{"head_dim": 128, "qk_norm": true, "init": "normal", "init_std_o": 0.0, "lr": 0.00181}
Each number is 128 + 24 x the weight over its row's rms, rounded and kept within 0 to 255. Layers, rows and columns count from 0. The size above them is the row's rms in percent of the matrix's.

# layer 8 MLP down (transposed), 1024x256, rms 0.0427, rows 923-947, columns 128-191
size [104 100  96  98 104 102  99  99 103 101 102  99 102  96  97 105 100  95 103 102 104  89 104 102 106]
[[119 133 121 128 120 130 117 191 133 119 135 135 117 119 142 153 139 117  98 126 127 123 117 104 115 114 100  78 131  92 143 116 123 126 141 137  92 140 159 124 107 128  90 156 127 123 159  86 109 120 129 136 131 191 105 130  54 106 150  57 119 153 147 123]
 [133 126 173 129 121 134 139 118 172 136 128 107 110 121  88 111 123 174 154 162 138 126 108 159 120 110 110 127 108 147  88 140 146 105 107 124 120 116  67 166  77 121 130 100 101 180 155 181 143 131 142 115 183 158 175  96 198 121 117 144 129 110 107 153]
 [117 165  61 109  76 151 134 135 122  91 113  88 116 117 137 155 238 113 143 140 120 160 115 152 132 101 113 143 106 105 136 136 121 153 177 143  96 142 124 132  79 133 145 109 122 134 135 114 118  90 148 149  98  98 139  98 155 134 148 148 146 179 146 128]
 [ 93 148 134 135 150 110  98 123 126 106 139 110  85 155 145  99 123 120 143 120 132 113 147 138 125 115 124 117 152 117 122 121  90 118 109 131 149 125 149 132  59 110 172 139 163  86 132 137 143 137 131 119 149 129  96  95  87 132 158 134 130  77  99 128]
 [101 125 152 103 102 106 151  93 163  77 115 109 109 147 119  94  91  67 160 124 122 121 128 107 131 119 129 110 148  82 160 136 141 153 137 124 144 144 126  94 142 122 104 149 106 128 101  59 123 111 149  79  97 122  99 171  72 135 136 181 117 105 139 181]
 [151 135 141 140 164 159 161  83 164 175 121 161 148 159  81  83 135 148  87 120 118 133 110 149 108 122 121 144 109 126 158 141 134 103 134 111 135 140 122 141 128 134 112  89 141 121 151 136  64 108  85 117 163 151 119 179 150 150 114 142 190  84 100 176]
 [128 146 131 118 149  90 172 144 148 144 148 153 126 176 117 138 127 111 175 117 162 146 125 160 155 162 146 135 144 156 132 138 140 143 149 116 129 130 116 130 135 150 114 120 116 167 130 145 145 105 132  99 119 122 127  92 145 115 134 125 160 128 149 137]
 [114 128 123  91 138 144 163 120 153  99 154 137  87  84 155  45 160 122 134  84 117 118 118 148 114 143 143 133 134 125 158 170 121 100 178 161 106 142 151 134 112 105 116 145 123 162  96 118 145 132 115 121 133  77 146 120 137 120  86 124 159 127 131 129]
 [ 84 137 125 149 161 152 124 156 136 127  89 121 127 155 145 119 143 133 156 113 105 122 117 123 147 139 127 147 149 106 114 132  96  56 146 143 139 136 141 106 109 113 138 110 127 145 144  76 142 132 154 185  82  98 112 169 121 148  87 115 152 138 121 176]
 [118 132 106 135 122 116 145  85 121 138 115  69 146 169 114 147 163 138 125 153 148 132 132 126 129 134  85 105 102 107 116 130  83 108 119 126  83 145 107 125 128 136 141 144 152 135 118  91 137 158 149 169 124 127 121 119  93 127 101 127 105 147 145 138]
 [127 147 121 115 160 145 139 123 108 149 108 100 118 119 164 131  95 142 109 141 100 102 140 108 112 120 170 146 110 156 170 127 140 157 125 122  86 143 110 130 118  95 133  96 131 116 133 126 101 184  95 129 156 118 145 159 145 126 125 130 147 122  79 155]
 [ 88 158 136  93 147 189 148 103 114 107 140 152 173  99 124 117 144  82 138 135 167 110 163 141 120 129 143 130 146 160  92 152 118  99 162 126 165  92 134  97 126 142 141  72 128  80 151 124 129  87 152  77 115 188 121 151 129 174 157 119 129 131 101 124]
 [116 103 146 152 119 137 108 118 118 140 110 175 132 142  89 114  95 166 130 152 113 105 123 149 129 174 144 129 127  83 172 119  77 151 124 135 190 108 165 165 130 103 124 121 139 136 114 102 100 120 137 119 155 134 141 114 171 105 138  76 136  97 152 133]
 [107 104 115  99 189 111 119  87  94 123 162 124  80 101 122 116  96 130 130  96 112 133 106 108 118 100 103 132 124 140 141 109 103 131 128 169 155 132  88 158 151 109 123 150 162 161  93 130 153  78 137 132  92 145 140 144 144 131 121 106 124 102 141 117]
 [134 113 144 143 116 162  88 123 123 165 100 128 123 141 161 130 131 116 113 137 124 172 120 151 154 130 117 108 105 128  91 108 144 111 126 135  43 135 120 115 143 112 127 139 106 132 117 175  80 105  73 129 121 179 107 134 145 130 113 108 137 150  60 116]
 [139 104 119 101  83 157 132 107 117 102  96 123 123 125 112 131 130 137 119 114 137  93 131 142 102 164 101 125  77  79 131 117 179 107  83 137 122 114 133 158 111 133  96 139 143 119 117 156 157 148 124 142 134 115 151 137 177 110  60 134  86 144 136 142]
 [107 132 129 105 117 122 149  73 117  86 141 139 181 141 158 133 135 112  93 129  86 202 121 138 152 134 132 106 143 136  78 118 137 120 134 156 134 123 170 149 109 125 119 153 111 138 144 128 171 132 114 111 151 152  83 183 108 129 121 112 113 148 114 139]
 [109 155 116 163 136 115 109 133 150 175 120 141 170 145  90 140 171 145 109 156 105 155 113 102 113 107  95 152  98 110 118 128 137 117 163 153 131 147 134 109 135 112 145 129 130 126 133 145 122 162 129 107 163 131 148  79 164 119 121 161 148 137 200  82]
 [119 159 132 140 159 161 129 119 100  76 141 114 142  75 128 116 151  83 135 111 136 101  83  95 141 137 162 133 140 144 124 119 147  68 115  95 105  98 127 146 126 118 132 116 125 177 156  99 139 135  76 140 199 112 132 125 136 101 125 110 119 135 133 115]
 [ 98 115 104 110 147 137 126  88 149 144 117 155 143 104 114 105  88 124 134 168 159 152 129 104 135 125  80 125 125  91 132 145 143 124  68 137  78 172 147 177 145 125 131 109 124 140 114  95 119 126 129 147 115 125 162 124 144 137 159 151 126 143 117 120]
 [126 103 129 140 147 161  51 106 125 112 119 112 113 158 149 129 133 106  98 119 155 128 100 100 126  94 115 143 130 150 153 142 170 158 116  68  87 145 131 108 116 130 130  65 111 125 108 128 124 153 114 175 165 158  91  98 140 137 126 106 137 131  91 149]
 [115 193 118 126  95  91 150 111 112 147 137 106 119 145 141 118 176  69  78 103 154 115 122 105 127 132 128 141 154 109 131  71 135 114 125 116 148 172 140 138  98 136 146 135 173 148 149 108 149 145 127 166 103 137 127 170 158 100 104 127 149 127 119  78]
 [100 152 112 157 148 115 117 168  82 112 130 113 100 150 130 112 125 151 100  93 109 163 120 113 169 144 113 182 119 127 139 157 140 160 104 160 148 151 112 117 168 144 100 177 135 153 160 109 102 128 146 145 117 131 142 132  64 123 109 130 106  92 147 111]
 [168 131  87 139  80 102 113 114 147 162 158 149 140 114 102 140 124 127 128 143 161 157 147 108  83 101 128  96 172  97 131 124 114 100 176 107 140  87 114 111 115 159 169 129 114 147 135 174 113 123 155 132  93 139 146  98 151 132 167 113 128 151 128 144]
 [124 204 165  94 123 155 137 121 128 131 126 162 117 151 110 110 136 128 152 121 153 124 143 154 165 137  83  80 119 124 138 157 101 124 138 131 134  99 110 113 108 117 120 136 148 130 134 124 146  97 122 153 150 140 143 131 127 137 119 120 136 145 149 162]]
# layer 8 MLP up, 1024x256, rms 0.0676, rows 924-947, columns 128-191
size [101  96 100 108 102  91 100 107 100 104  97  99  94  99 109 101  98 102 103 102  92 102 107 108]
[[112 137 101 124 105 152 145 130 107  89 112 106 127 127 126 139 131 111 102 122 132 114 130 126 177 153 110 119 121 100 141 153 115 129 139 146 130 168 139 149 180 113 107 111 149 113  74 142  77 113 137 117 130 116 127  90 131 137 145 111 129 166 127 124]
 [151 134 121 174 146 161 142 162  87 106 131 146 118 131 130 147  99 124 191 124 123 130 109 155 134 162 148 156 105 130 124 134 149 137 124 143 131  59 176 106 103  74 134 139 121 105 159 117 114 110 109 131 130 100 130 180 136 105 109 137 134  99 122 136]
 [126 121 127 115 125 181 120 146  84 104 101  98  90  75 112 154 129 106 142 138  84 128 153 139 125 117  97  93 147 173 156 120 112 130 118 114  96 143 130 107 122 102 139 147 146 135 160 122 116  87 127 104 107 165  97 150 144 147  54 122 126 139 118 123]
 [120 119 127 124 118 136 163 119 110 135 143 123 100 136 128 150 115 105 168 165 149 106 152  65 130 108 144  94 144  94  92  96 129 135 134 121 127 128 128 114 127 106 129 134 121 108 151 100 140  48 124 102 107 177 117 108 151 183 143 172 141 129 100 139]
 [148 130 131 127  93  97 138 142 151 129 141 149 105 145 121 137 125  86 146 124 134 111 114 133 100 109 134 184 141 120 111 166 108  97  94 136 116 136 149 105 163  88 138 146 143 112 142 129 102 129 144 114  94 164 145 163 119 119 113 130 115 144 149 122]
 [146 154 132 105 102 126 153 155 131 113 112 119 157 132 126 108 141 131  98 115 130 164 134 106 127 160 126 130  92  94 168 115 122  83 150 106 104 145 138 118 109  95 139 110 181 143 144 168 158 143 154 123 103 144 100 134 147 139 152 123 101 111 165 111]
 [155 133 142  91 138 193 143 113 100 138 152 113  76 108  92 110 121 143 124 158 132 116 110 130 124 138  92 110 114 114 128 110 120 144 149 123 109 161 135 113 139 138  87 116  96 125 198 127 127 135  89 116  87 152 133  97 123 116 139 124 105  90 152 130]
 [134 130 162 154 109 128 135 148 144 142  96 133 153 124 145 100 121 118 149 118 131 121 130 126 149 142 151 157 129 109  48  94 157 135 114 148 151 161 106 111 165 160 184 119 114 116  89 120 118 142 145 135  96 149 107 134 145 121 108 119 114 150 131 123]
 [121 105 132 123  68 108 100 120 167 151 133  74 113 111 140 112 115 121 141 147 102  95 112 144 153 132 130 109 118 146 102  75  94  99 114 102 167 129 137 126 153 163 150 104 100 110 127 123 144 157 132 166 135 179 155  79 133 135 146 103 104  94 127 109]
 [124 153 146 142 127 114 144 139 133 106 143  97 145 107 118  79 116 114 147 134 125 186 125 162 101 122 129 149 167 125  74 126 180 128 100 124 104  88 143 133 153 149 113 125 112  73 146 112 128 127 124 104 123 121 118 107 148 121  66 133 128 127 127 162]
 [143 132 107 133 103  99 134 138  96 127 121 110 160 164 102 156 125 136 149 106 151 153  89  96 148 140 111 163 131 108 115 110 138 171 117 135 113 126 155 101 149 113 159 154  95 122 168 161 118 148 190 113 120 131  86 145 145 112 126 145 143 122  80 129]
 [152 137 100  89  78 162 134 178 137 111 113  87 157 137 134  82 131 152 185 122 127 160 116 166 158  94 104 115 129 124 117 150 107 149 119 126 105 116  76 173 139 101 113 116 117  83 106 103 118  97 151 113 112 111 147  90  86 119 123 134 138 108 130 105]
 [124 140 105 147 169  84  62  75 112 151 120 120 120 155 113 135 146 178 109 125 158 173 119  93 147 142 110 128  48 107 139 118 138 146 123  98 124 182 119 153 100 132 136 135 113 141 163 135 104 123 187 133 104 122 103 123 153 132 149 176 132 105 124 148]
 [113 119 141 141 161 155 127 139 119 125 128 187 102 131 117 119 103 113 147 127  88 129 145 119 148 142 118 134 147 109  95 117 122 143 138 109 138 113 119 167 140 137 106 150 153 128 128 151 127 132 112 152 166 104 125 159 184 119 145 120 110 156 159 132]
 [157 121  85 171 121 151 124 136 121 141 145 137 132 135 141 135 131 125 165 132 103 127 113  80  69 112 115 147 140 160  82 121 110  94 102 102 119  92 107 123 142 135 172 134 143 135 111 124  92 142 152 113 103 120 103 139  72 166 114 117 117 128 101  99]
 [149 142 174 139 103 111  82 125 154 185 134 141 139 149 123 108 110 132 127 120 108 119 129 129 129 140 126 134 182 113 167  96 135 142 122 122 132 135 173 129 172 135 172 113 116 124  84 127 145 111 149 142 150 165 101 110 190 158 125 111 119 117 138 133]
 [137 145  75 166  94 170 137 131 169 130 122 117 133 166  67 158 118 120 135 114  91 142 126 122 138 156 155 141 113 117 141 116 125 134 101 127 149 114 114 113 141 109 102 107 144  62 126 151  81 140 154 121 128 165 144  94 122  75 183 147 151 173 123  90]
 [132  88 181 132 113  96 110 139 127 131 138 140 130 112 126 100 129 107 131 125  80 158 133  97 112 128 141 148 133 167 124 134 112  95  83  83 125 146 151 154 123 146 133 130  98 126 164 114 112 122 142 129 144 121 132 141 192 101 135 158 145 153 102 141]
 [111 140 100 108 119  76 137 112 151 175 107 131 117 154  94  98 130 162 111 142 168 157 151 117 191 164 154 162  90  59 128 141 134 143 144  99 119 139 118 107 126  89 113 150 163 124 115 135 159 109 139 135 122 113 119 151 136 140 165 152 132 115 141 153]
 [135 127 129 125 104 170 128 120 163 105 114 144 131 145 103 126  94 136 118 152 144 138 156 130 160 122 138 179 107 135 111 149 126 152 111 111 160  85 132  94 122 106  92 122 146 148  97 163 141 128 129 156 112 118 106 175 136 121 135 170 164 138 164 123]
 [153  97 129 128 129 155 122 156 162 120 128 164 154 137 129 140 124 165 161 136 136 132 143 168 133 107 120 132 131 131 112 148 102 151 123 113 105 123 125 131 155 125 117 105  91 116 164 128  95 123 129  71 132 130 147 104  85 142 123 157 104 134 116 155]
 [116 132 108 155 111 108 127  75 110  92 134 101 133 121 106 115 129 105 134 135 165 123 149 135 109 121 167 194 140 149 147 120  92 119  94 129 108 109 148 108 132 146 110 137 144 186 123  96 167 160  89 151 125 114 120 125 175 138 160 126 146 161 109 133]
 [124 110 135 114 117 132 117 145  73 153 146 145 147 128 138  89 121  90 132 126 179 126 110  97 139 130 111 139 103 131 138 127 161 115 133 116 116 121 132 107 126 181 111 121 112 122 147 128 104 147  92 117 113 167 133 121  98 162 115 122 125 126 144 118]
 [142 114 149 116 113  77  92 160 109 127 128 149  81 109 175 111 105 136 161 101 128 107 114 159 159 164 131 175  99 113 143  85 128 102 137 110 159 144 134 152 104 115 153 139 101 127  89 126 126 114 137 110 137 169 112 128 115 119 181 150 132 104 108 143]]